Part of a small language model's weights.
Size: vocabulary 4096, 2.42M parameters.
Each number is 128 + 24 x the weight over its row's rms, rounded and kept within 0 to 255. Layers, rows and columns count from 0. Numbers have three digits each. The size before them is the row's rms in percent of the matrix's.

# down: layer 8 MLP down (transposed), 320x128, rms 0.149, rows 144-160, columns 0-127
# gate: layer 8 MLP gate, 320x128, rms 0.145, rows 145-160, columns 0-127
# up: layer 8 MLP up, 320x128, rms 0.154, rows 145-160, columns 0-127
down144 085:098119147124127113116134135134096114129175133130108103162119163144117186133118111129086164169101090129060159158085147100095165145108128163145172123179103069140148114138141151146125129118112108130118109151111141113190135144127157120122139108149145168103103104107133148129128096139102127141132177173130130151153131140130148136160131132125097119143108119140094135144107111141172138147140
gate145 096:112131150116147116128105141132179114167138137152111175137127159103157131110152123163139102084160126132115142102102115116150123086117147136189153125104106142149124137135106104136154101093134134118126143116092114120120124127107068126140130164098145168131102136118134120128091149078107133114139109121120123136163112073131148145168139127088111105156114137192098176133172164143111157091120
up145 109:171161157087094130129079113124104126143144092126126167063169168141111126117096164126152139116132132122141118099137093145096140099151149132157153134129148123113134134129092084135117129110125132147131123187116095133104134109100108153118104110123149134126128168093109140172122141136098123104171154102110118082113126106157172173147135108158161134118130122151167157096114130148126158115097
down145 105:146106098090159118114114094143133149097163132123139153151112114102076145161106124096122132125139088090067138143153117120120149181144135110146145162131122101128172154110139103148086118195187134167185101136116122115126129115109160115173121142141107142125176142134142121162137101159138125130143129133104127142121165112142139101120140147150113117103154085094127110111107133129102105113131
gate146 096:131146154104125111074104128117113179156121076095127120192130116153116117159135093138116130110156129118160163170134140132172157103174149106151124144102116125161143132133158101102174147114122142116104137127135161092118137136079143107107108079161122104143165131145109131122159146082138139087133184108147135160089118149145140155132126121118144131112077107128116140116119119149109140143124
up146 094:164124123119136158124096180094125129128158138130118129145098170132100146133105141075128159137094102136114147136103151154156153076177163124139159135146144084150152122135131134120136213115118155143111165112114138097157110103089127105124128148094076124131131126129128108106141125103155095183105098160134110120115151126128135125124125093115099107157109128110117106128104111132167087154112
down146 096:149116130117153108130135102078165123135157091108141101130138128113102099132115078144154096164113150122099125090124120117119107113163043129113108118143135149132164102160108095108088139114116151124156119154103103175086145159178117123115149121113142140131123137152108078141149115145116113142104119101113145128154080104085095128101101144148118103090166141127148136158138106150129102134124
gate147 093:125109115130139120128110088092104125085095075113137123120111159144140145095135147123146127158175144132153099145117090109142152144096100110176113098111142143083109116092116112124115132099132126092196154112071092084122144102122132116107121145146109121124141126136143139103104153109123143105110177137134170170120103174120121099120136096148097112116117122117189104108101117098115132126124
up147 090:143153116139162128121114101137151101089129152144128159145142155114095129135124137146184141171133084132095080072109150143116091148144128145109136144148119147124152141124164120090110131136105134112088164137130101122180113113112115099149083094141136097147145150146146117135153127102141122134138134082147117135111159095173174131121169123117161090139134107175109123108127088113143081163138
down147 091:134129156119109140129136142164126126136119143107109093114141121102108143136148137128139092106125113137004079172144183096125153141133151127125123166076125103130126108128158160135141137123150168102156113101130150158120131133123083108139172144138133148152135130116138103112120105106160097115144101134096109112155125103082126110105117124107125142110139136117130133137186145125110158097107
gate148 095:132108142170097141101116114148099118181104102150114094144130175140107120151129120154067134116133075151105190149119120136106109078152074122142140149128148095158150115113124154155122106142145148149141139141097127197116149137124117145132123148144143095156119162140089095129135143116137132116129131145111148106089119124158131131106109140124144130114115089122126117085135160057112107106122
up148 096:114182108112125092150131150127136170154153123132146116161115120143172143118068135132131139166125119088128110144130145100066145137145112127112159156173104138163133182147146144127108123128117113090155148143120119140154150104133112098129174112117137183149100095123122133087146109150121120097132145145155099169118148113142129098161122159143110099121099151158132141094129077123161152159115
down148 098:113124103190129113126117131098134129143125129116129114146135125126124128153111127143164128114094114129198167109133123118168111100116107131151121117071154135068137110106116148161227116124133129096116132147130117143094141122120133134104133110146124122146162187118113130179137140100121131138141112139104108101159079127132115132120132122138119139155197151128127132134185140083144127127129
gate149 095:129077146082115126145154144094115122112136132128124119083165107130129159171090142110141145117121069133135104078121149155150106110100106104111112127146136136129128069123138132126127136056161091089146152131113103108128139135150132170167143117108112142087156120092102148116114142139148128163131122103112096165141149096101161128158172115114132154104120103148124112105134096133136138110176
up149 096:144122180135101130081136146168152150171121116134138142146111176090114127106110166117138150134164162114107098132147146112115160142127110102118167145131136132113103122115088113118133097090154112125139138187127104139140130080116128123153121101126146117108104156166107138110141134154141126169166162077125147105188104154144144146154159110126069124087154102138120134113100149131161116138123
down149 098:143153131167107124122114124121113102124118148136121098110078134122145147159155115158132092142113133106197108142153126097087091099152093133122094123125161081130103144136136102114070158193096107139116117141147154121142112128076071111112135145138125166149113128135104146122158115178104110102095127096123158107132136160117146140152101151132158139135095114147169126127132112160114115126113
gate150 107:066134154106129139159134130138119121155114098118120140127124130098146139107149108132153122114197132128151125121186129157083095115134095169109142123093115116158121128142112137162175115083127097146108163137108105144126146171127128120146139155116128108140148087133173072175096096170119096108145097147116129145144092105105122122156116147118142119139095123144159127114185130142127134130166
up150 116:129125166153118146140146151133125166072101058158142133166166122113154126110145100137141112098133124112165114182132131111114115144126103125172074127107072092145123108134132151151130140113122120179156084127134117135104128133134126133139122114112127115106143129160122119130137128105126134095114101112117115143061098090156157167123103097073151155128106132176124131101142128126100156145133
down150 116:123091105114135111140109117162093149096124126100107159143120111099136116111120108139124106141126062118061131145144139128131160189164121085107118169133147149150080176122104090163138131137117114129126119103143152116092089137090130138106137120141117153133147095136175136125107140087185136132129110097152143134130114164124125168127138101139193095115124126151129120103120141115163144142138
gate151 099:119138137099166153113123118109127068136170089155126146134103124142149119100178138120126135178113140147121158151138095097109141118174135113128122157107115127173150082170134129080117103146170104064137144139145139112143117124122140159132104151125113140110102124152176175095114116084146115123157149130109134095154132139130117141115139132170174102113157165131146133124169137101152149142134
up151 087:154156119161135160167082143102099107134079159089108133112121116119083133120080116124155112099155105127118112121123129154156087155076141156134123096133077133131108148080134098145119147106127158145114127094134129148126107167129080092118130085105137157126111114161113123125130117150118130134122121133128113113142162103152147131153094129109116173149113088123070157147141101162159158112111
down151 089:171130132119129125108152102140124155133125132140121152099130091113137120113134084121106121149255122132125154107126109137141134115136100147133134144122148114115121138084129154135154119108128121118149129143135143139125141124110122134126123122055101131137135141096132126136133097151123139141151142131125049115120089151122120139095129108072122147125061094126149126109139115134110123081150
gate152 111:131098104130115139123158171150138151121186146117141143162075157097155146142161144196088139101146134107128128146182104073179087124138121126130139131127168136127108127126151138163186146107124141125093147167136158139136133121159112121130130137105094130132150125140111084155135116122146144133143156116105143112132162104130146148118134099117098122121096107117148143121104128143120051108114
up152 107:141132116137143147114124101139131123144115156147139158111123120102107161151139107101119112158095093135156141152168133111171108105158133086110109114126137135125133115123140140135135133187125134105124136151139163097098103128134111128147085132120118104085171114150115123118135129130170100107147130172167077160086144155107138110144089094106095128101053144164148067126134131177152114131147
down152 105:105128122180101161092132118091102110118156093144135140112131126173141079128147117181136120116097149084094121109101149113117161153141159137133153135112132133110142113120115129129115126076175118116123100167144144139118122083151120169137130122103106135153134156134126127144072109109143171143171147079116100100157174150149126125134101147124129115165142128065096128143133103112113093133125
gate153 092:173135128126129105128123068123137080131156125119126143133110118138146148136102091150107157102161123124132123173135102110130115132139137197116143062138104100105112121143108140117103095098106108120130113141067113123107168115127093105117124099147152143127089130139108128102133143144108129160160133126167133128115081120155120101118068103129106161176073166154109140130151148118119151127131
up153 091:131136096160134100137098157117167148119129158137156132147161107080083084140138150141111080131114095142052117094117146137133127148105103150104148126087125152128098124151149121121109150114123109125134119147147137149091157077159156126129111122128114142158130179090162142135106121127139116137102092136141128134145077141154126156125142119101105120055171142112138130178151153135127136132140
down153 099:176122144106121153118118162125103118115119126132125110106103118137157141115147152106119106100144138147155117152148138158123129140127130120117083130139131183157169122137119123134255125177145141106108126137128145124144109134076158134124137142146127102116125113111146148134118158153129142083139139104137115124081168138103137171165106111167118159112111130149144154102102123097116153117127
gate154 107:107105120138137145151136131133159145103094152142145099108109160103142171106084128127145121150100159134102139144113098089139143086133103120116116119130160120184142145148123109149085093153137117124134122123135148159166101138123101138162087130106158147161109163140103124131104138092107189097124161135157141093130114193168149172168097147088113112138142110121156116130121146095152113121130
up154 093:097132095138120127148128112123139153114106138047128084138148179146119145150151169109136115104134099146103146091084126112144131119125150140139141121134151133149145123105149141142137152124175152124140152153111173124161134083111110122176110151140165152145104157134091112138108147120129161133116160131113161129139107141089130141205115098156126091097131139112169149168148158113116112155117
down154 097:136115159116116111109137175112099123163145088148178182100098121132172119125128127141120142186072113114193119141172146145161116161151113136148126126158112127116110091142097118119127117107132097145163109115130105135120101136153126116085136140120117090103147124130127146130149114155141087111146104098099116150083146109136115109099138132121107168131077160131091131114129136158094149091142
gate155 098:153085118101143188156117140136133130152138119159119139075137102092171151139135146159143134083144118088153140111122107131156124111139148100128132141121117143169127137160109175118149137135101112129107136094102095075146105144100105120137089147107134100061124147133115065131174107119137107153115134124102136096120142113100172126130129124130077087118123119101150118095108128109130150106112
up155 102:111126137097119142123119117126106133150163071114122119078111145100147144175093126100167178113109122110155111148146119112103131148161112129116097121131119117118100119157101149062115149114094137095119111101150090127196119099112137109130106116153129117106129123174126092156136142131130123115131132143079084140135119126157131163134150079162155153147111130142119155152071146116090121147144
down155 100:160135130142180116120121100119092104122103147099117087136155103105124152100056113149116100165076111178154129175098159100125098110107136145105135131138155103120105147132153116143129138123142175135164103123106120108113134135088107107119160127144082167161148093121123149143100139108100113119107166150111115109135147137129125153121076138166166112132101110131098093140131106135094133118136
gate156 102:122114170138142151127167121119129127136159142184087121104119139137133122087137120150149116111128084147150120150173138149110108076144140151098157150111112119142163155118133145115146096139143168133142175150140158114156127156121103135158129188117115102161115138107127124160124125110136086075139106112102099059132099099156137152152120102095155117126164103103128112126138121120090164115099
up156 106:147124119130109178139135197077102133149132144093158089103110160124107108121113116157135106138148115096105138135142127139114156110114159102143124113155111125120148153130149146125121124116175097071098102126088121109122117151103119087120074163089120143153099105134092126163153164111126104095114090129122172099143113139154125169100129120127159166110153098151162146145110121131117136115155
down156 105:153087133125150114116136117147145100146182122131117067116143113134157115170077138123114154118110173164193123159135124112130113091141162121149118089119144078121089122134172085123134150100118140147144116151154163104118132100165131107105138083138115160144098119097132122163132142145128096096133106100104145109129091116138122143119133090121167133168146128094130103087135136125143130100146
gate157 102:135167162133100113129160109160070158116115175120116134120134136094112110146116153135120125103135119131143131116131149117134116068113132142144137118173133130094097123139090131155147103098148148150152150101112126106159166179160106145117138116102193116093125113123163139123134118159158127115176106147132127098190155141144111126113105116114165127097143145122123118146093169183138160145152
up157 094:103124117117115086110118137121141158110090130134110139113119131109146117135117147103084145107136145185132095121118144135155145145111129101143115104133181160124118145119088094110105120108113105097130113108145114113141159114181126110094095130116140162122113137103140134134088132150150160160115137144147168150170134118109151148130093120114159130077165156121165106175121152134169139073201
down157 098:132111147117130169124134129113131139139144140144151125114117120104076130130146099124154151130079087121015146142142129125132109187150118133105116181178161128137140102142099123113124141140153119110104126070128114125123072104165117130139139116150100140125130119120126100149120110114137155139158104104148111065162141112108134106104120144120099106103172132128145158117130136117135140149108
gate158 101:132123142128127119130170139154105143102149154133145124128145137128099121118108160133147144180149139143156147098107107129149155143127154151133101141093099162154175132143118124140142157119160118148111104104069142155056155126142112066115132184126160098120153130091124088163118152136123122135130124087146152102164084097132096159121106136090119141132126163078168108136120142125121135122104
up158 106:105128148119122150144125163135145133150121137140152134158103160203144117117131096115148134114152113128146116101099129089114117144105156094168125161144140140118129142101085138131141129168103175084118144138122133142104140105119146135177125130114171118141144134138149154181145098131138152118094140142203142134146174178114119124134184104075120123149139137120160128120144136078144109119143
down158 108:133136129135149121163179111154127127131115149125086165128118147157071100151144123104106116077074117139083119156128125099105126083097155133137130103096098126132115144103113152165082101139085123123154146124136149130128170159107122114070139117111135135109159132114104124126135077079106108114162105115150119125101112145149101154161112115128099129131102143113117145145163163112141081124100
gate159 107:072125142125124143113160103161125150127112159118168088126128141139139158115193109139102117169129124079174164139129118122136116086110147095143106144107177184130115150101135114148130122136132154146104114139108155176151113094152134125141084107140115079102113152099134104124090121115121108137128147145170092120135126093106095163108124107113120120129102130116168104129100081127111098124134
up159 099:118095103144196122095144107119123116101105135145131155103119128121079146088139152117082133131113113124128127126119116106146091133103139140122139162126100167147135149052134124124151100124159164126125091145137191132135165092149137108135133058139111090150149087126107088139166124146143107156084108128149104106171134115131118139150138123126162117148099140113157141140123093121132121148145
down159 096:105117115100147132101126119172141147125099090152138120119122136159153113099136139164123144123070128106150114099098121087117118140114158084161119108085121105138141161098173113100040138124114135149129115124132135141076124127180129132152111154142109115154126103107099146092142154089120126144134131099113177154153137129110131166124122101100135096108154090138127142126106079130096129114143
gate160 095:125118120095115131140139138160151126096099170096114132128136107144123147142129105163142103112126159164186111094117123127123144116111119155094147110156132074112141145190135117113138109140136118133075118111075160107087132138109136123162116126120099113146176125099104149155150146124155082118125108083172170123117091148105114108152112111106154083165094142120154154125125132172119116144114
up160 097:145128103160138163129130166127111102061116122104105118130119167108133113152101112129131163130131156151166097107121099199168147139117129098117116142130150104152091171110125103175129144104146134108140113117131128105102122131078146132116144119112125124145136134157137141118121144133151142120104097150179121122086131161115141140114104145132105148166123113127123160151126045141192155110130
down160 099:147113137181120121116075133136119137138165102161155167150143163116116135136132115120130116104119091098020115155143134163109115171131143130118138121166127119120133120139089125130103160147089166116130128126135101136125135080147145131114111105113083108118162094146169136111141112142127138139150100102137119136126130105123132145118096152087125191096101130102113130088165150106125117132141